config = dict(
    vocab_size=5009,
    norm_eps=1e-05,
    qk_norm=False,
    attn_scale=0.177,
    max_grad_norm=0.5,
    warmup_steps=200,
    dataset='wikipedia_en',
)
Each number is 200 + 40 x the weight over its row's rms, rounded and kept within 0 to 999. Layers, rows and columns count from 0. The size before them is the row's rms in percent of the matrix's.

# layer 18 MLP down, 128x1024, rms 0.376, rows 92-127, columns 192-255
104,215,168,206,281,206,178,134,186,268,201,256,180,147,191,215,168,220,192,249,220,235,244,186,221,236,207,214,177,164,158,169,197,186,217,229,205,239,166,208,242,220,214,175,218,216,138,287,182,249,212,181,191,244,184,236,130,165,257,209,217,236,197,162,200
103,206,223,223,104,220,171,109,172,227,208,166,210,145,218,229,209,184,173,202,182,212,211,204,209,197,154,194,165,173,194,210,214,150,205,198,221,134,206,114,230,203,201,265,219,198,250,174,180,224,235,137,260,180,210,185,190,203,211,221,90,121,186,240,168
099,144,249,236,141,164,153,169,197,147,209,195,178,191,225,105,175,197,206,200,172,222,273,263,221,236,240,143,122,227,196,128,165,196,174,219,157,277,244,135,216,146,185,133,271,223,177,224,192,236,202,272,230,174,198,188,184,194,282,112,133,172,230,132,280
099,247,237,185,214,259,256,217,171,168,191,205,182,210,205,212,170,208,211,170,196,197,252,179,155,257,200,197,214,269,184,203,177,165,232,259,237,250,213,356,107,280,239,256,278,248,248,237,232,161,188,223,203,228,237,165,209,231,246,207,137,202,191,256,224
098,221,233,187,237,228,140,275,184,241,188,117,243,170,190,167,257,147,257,170,206,210,183,157,218,83,234,217,210,120,210,183,134,171,180,207,241,101,264,270,152,220,141,224,181,184,142,236,245,238,147,174,115,199,230,250,94,152,191,273,253,191,171,152,282
095,184,189,243,165,213,190,143,144,174,204,165,223,202,156,187,120,281,191,196,206,245,153,190,158,207,192,171,240,239,161,226,198,227,238,236,188,170,201,257,161,160,155,236,244,189,169,160,302,232,194,142,205,173,220,198,291,130,206,197,207,184,238,201,234
100,223,169,223,170,166,155,238,237,127,211,280,120,234,204,198,248,219,187,227,159,167,238,261,172,243,192,174,215,222,259,220,180,200,161,219,239,206,193,195,173,153,166,187,192,256,172,125,196,205,191,179,284,208,243,277,179,203,216,240,181,202,147,163,159
101,271,227,233,156,185,207,183,218,195,182,165,221,174,145,189,163,196,176,154,212,232,179,237,225,169,199,249,171,236,188,172,236,131,168,219,160,195,240,169,231,203,188,197,116,88,252,198,208,213,165,181,283,130,151,137,237,157,168,199,204,181,179,152,198
096,201,210,166,214,218,161,177,135,246,238,239,129,216,170,219,240,150,220,250,230,160,149,210,265,211,214,198,190,214,221,184,159,156,168,264,176,222,169,161,191,174,182,204,223,214,167,183,229,238,180,199,197,225,140,176,182,205,152,200,171,197,191,173,174
098,228,180,223,210,253,222,197,176,223,233,206,219,238,164,226,230,198,230,147,175,210,267,184,151,177,247,205,223,189,207,214,187,224,232,205,192,213,218,205,177,241,203,205,195,177,259,149,153,283,210,191,180,177,193,192,210,170,185,173,236,171,222,191,199
103,199,231,249,182,197,317,256,143,231,175,163,214,218,211,215,177,218,206,183,219,236,228,148,151,208,260,296,140,173,168,216,192,235,154,192,228,193,139,303,204,290,242,194,225,195,202,202,217,153,230,202,225,189,187,244,198,245,191,154,278,214,257,196,180
104,157,185,229,164,214,201,204,159,264,215,263,171,222,220,204,173,216,171,183,157,225,203,235,207,260,219,246,145,151,195,225,234,189,148,233,231,209,211,169,182,238,226,202,268,176,156,177,113,228,139,176,180,295,159,216,194,179,217,177,244,201,137,203,194
101,195,233,269,285,220,229,147,244,174,210,184,111,197,224,230,96,254,189,187,171,208,234,192,109,192,183,236,164,241,181,249,199,214,196,187,119,112,193,237,208,156,265,201,210,234,188,218,250,147,149,200,227,290,257,208,245,185,185,182,289,207,221,193,145
099,164,252,218,156,203,124,179,221,250,207,206,169,241,181,204,183,174,189,174,236,247,179,212,193,167,142,223,207,170,252,136,201,188,141,213,233,222,150,164,136,226,235,244,205,235,159,135,200,160,134,173,181,240,204,224,215,211,208,194,163,189,210,133,247
100,269,97,135,247,204,244,168,181,219,230,108,227,226,181,239,299,205,262,225,257,123,121,257,188,279,267,228,205,156,248,168,146,283,229,255,219,186,188,168,215,253,220,201,176,227,171,117,170,156,230,135,207,235,247,214,209,189,196,291,225,161,153,290,224
096,243,182,162,131,188,283,248,235,201,217,200,180,236,277,144,210,193,152,215,210,166,229,151,193,210,233,277,199,251,195,328,213,227,230,218,99,211,235,198,256,242,166,182,167,82,235,167,174,192,199,209,182,157,235,203,115,216,220,181,199,208,155,141,191
099,193,266,73,155,183,180,240,157,154,256,190,132,194,178,168,192,134,164,252,202,161,198,121,180,246,141,162,237,203,169,165,141,188,174,166,281,229,138,208,182,156,207,298,172,249,214,159,201,249,223,176,236,184,190,213,222,315,173,245,237,257,152,238,236
107,177,173,196,172,120,174,162,150,236,226,238,187,226,152,240,179,242,155,183,129,258,233,174,188,224,241,161,194,235,191,159,235,239,212,102,171,185,230,246,250,199,249,164,227,191,233,248,223,252,160,197,262,166,174,247,175,187,114,125,253,258,146,259,148
100,175,213,127,212,202,180,251,151,161,233,161,215,305,196,150,304,175,237,188,134,153,204,195,200,187,159,167,216,213,184,163,154,180,190,273,229,215,212,200,221,192,189,191,172,272,222,214,189,239,231,216,120,229,167,256,275,203,201,236,258,108,165,202,135
102,226,175,194,227,274,259,184,204,206,197,214,154,217,86,187,223,166,216,225,147,184,293,188,129,208,266,259,184,168,134,148,119,245,162,143,186,200,159,228,249,189,215,257,211,254,182,272,176,273,181,209,244,167,200,226,208,321,171,256,238,195,215,182,168
098,218,175,233,142,248,257,236,253,106,212,243,165,218,221,301,155,255,213,203,197,246,91,195,181,213,201,208,239,210,242,255,242,244,172,202,251,154,193,222,161,245,239,243,151,194,164,222,132,193,199,161,158,165,220,124,285,207,208,179,218,243,217,230,223
101,231,289,221,260,223,258,186,191,280,215,227,250,152,232,217,114,226,199,186,221,270,205,173,195,176,115,239,257,142,177,180,206,218,172,187,147,194,177,148,197,213,196,201,223,215,204,159,151,275,124,170,181,164,166,229,203,223,180,188,144,267,297,241,207
100,194,196,201,244,219,159,196,170,200,205,166,238,182,156,195,241,236,127,298,233,196,252,214,233,185,218,188,178,230,185,233,237,207,163,199,215,204,198,188,165,223,255,215,245,266,274,281,218,220,204,215,255,111,221,162,168,282,239,212,143,167,185,104,259
100,245,232,159,179,179,204,240,191,227,227,116,251,245,187,276,246,256,223,198,149,205,282,215,200,294,193,228,170,199,192,157,177,114,307,184,223,218,279,190,213,236,177,211,214,216,213,214,246,130,163,172,240,184,178,194,209,191,152,217,211,205,246,210,205
104,265,239,224,210,176,129,187,161,195,200,181,188,201,210,216,239,251,164,180,211,185,177,194,100,247,210,162,188,133,230,171,202,204,204,233,162,162,198,214,117,180,193,212,203,192,205,186,216,189,260,194,233,187,153,275,184,188,178,214,331,278,235,220,191
094,269,251,195,160,236,149,165,231,254,116,185,224,241,217,192,260,154,146,194,166,204,140,176,237,177,190,143,158,177,175,148,192,191,201,171,100,252,139,216,243,145,221,183,220,242,196,220,257,213,253,231,210,240,133,202,181,192,191,131,202,176,222,227,147
102,249,118,210,255,256,195,202,219,227,166,220,236,198,227,169,229,166,252,171,200,180,223,209,123,182,172,169,247,237,198,239,246,210,100,176,125,135,249,269,208,201,164,239,183,155,248,202,154,94,238,198,145,279,180,106,164,122,202,196,170,252,221,169,232
097,215,225,205,242,215,120,138,108,250,220,123,154,244,94,164,183,153,236,166,152,167,224,264,264,184,203,102,187,195,166,223,188,265,223,159,159,179,234,125,176,201,195,321,141,171,186,212,233,221,263,230,225,312,202,252,262,93,203,254,192,199,234,265,223
100,116,203,239,254,230,176,151,159,199,184,219,164,241,216,210,114,102,231,255,117,179,233,204,260,207,223,113,241,180,199,240,183,159,176,202,97,159,182,282,248,182,183,181,179,200,171,234,255,218,247,155,197,168,189,176,145,178,251,163,207,118,165,160,214
097,131,179,229,167,185,173,205,154,157,200,205,141,177,183,215,197,176,261,132,243,171,202,180,194,201,230,233,185,226,230,194,202,228,248,210,241,207,186,150,187,236,139,272,280,183,248,204,193,131,182,212,149,203,252,183,133,150,184,176,248,130,199,204,161
100,168,239,210,258,206,133,145,222,161,222,213,191,230,207,196,242,146,233,185,172,173,166,187,196,144,225,173,203,242,194,175,178,158,225,206,181,194,201,163,204,186,247,232,177,156,239,161,261,230,247,275,138,200,171,199,216,228,191,135,235,171,236,261,231
100,196,244,213,190,215,181,199,227,242,204,157,220,249,223,301,133,118,237,213,189,228,193,131,256,174,71,153,206,171,189,193,202,186,297,199,256,277,169,162,191,244,240,175,286,182,197,184,204,111,269,216,165,154,204,174,203,226,229,246,218,184,162,169,247
099,227,206,204,201,188,164,205,242,210,232,215,251,255,298,202,228,226,155,244,248,164,78,188,213,227,221,302,144,227,201,267,160,228,172,222,259,168,229,210,158,170,214,232,119,162,222,154,187,189,274,255,147,171,183,178,239,142,185,237,204,191,176,241,233
101,192,221,207,145,185,208,171,136,137,240,207,201,202,250,271,96,222,249,159,242,175,167,241,133,166,166,244,159,206,176,158,216,188,136,223,221,258,175,162,220,232,175,242,199,174,102,142,218,204,284,214,221,228,214,235,186,191,222,157,204,213,148,139,179
094,103,312,240,256,192,180,242,142,207,232,189,161,161,240,213,238,138,269,197,283,128,216,147,201,243,223,177,255,251,191,232,148,229,113,209,97,89,231,224,246,193,251,180,213,156,206,208,243,164,231,167,144,226,219,219,208,222,221,254,147,207,176,245,223
095,171,197,192,123,109,254,254,257,267,164,192,133,191,227,258,219,221,169,176,289,178,224,174,206,128,188,219,268,240,157,195,196,169,210,240,219,200,237,177,213,177,160,225,227,223,177,127,203,247,187,225,173,230,160,227,139,194,223,69,188,111,174,284,246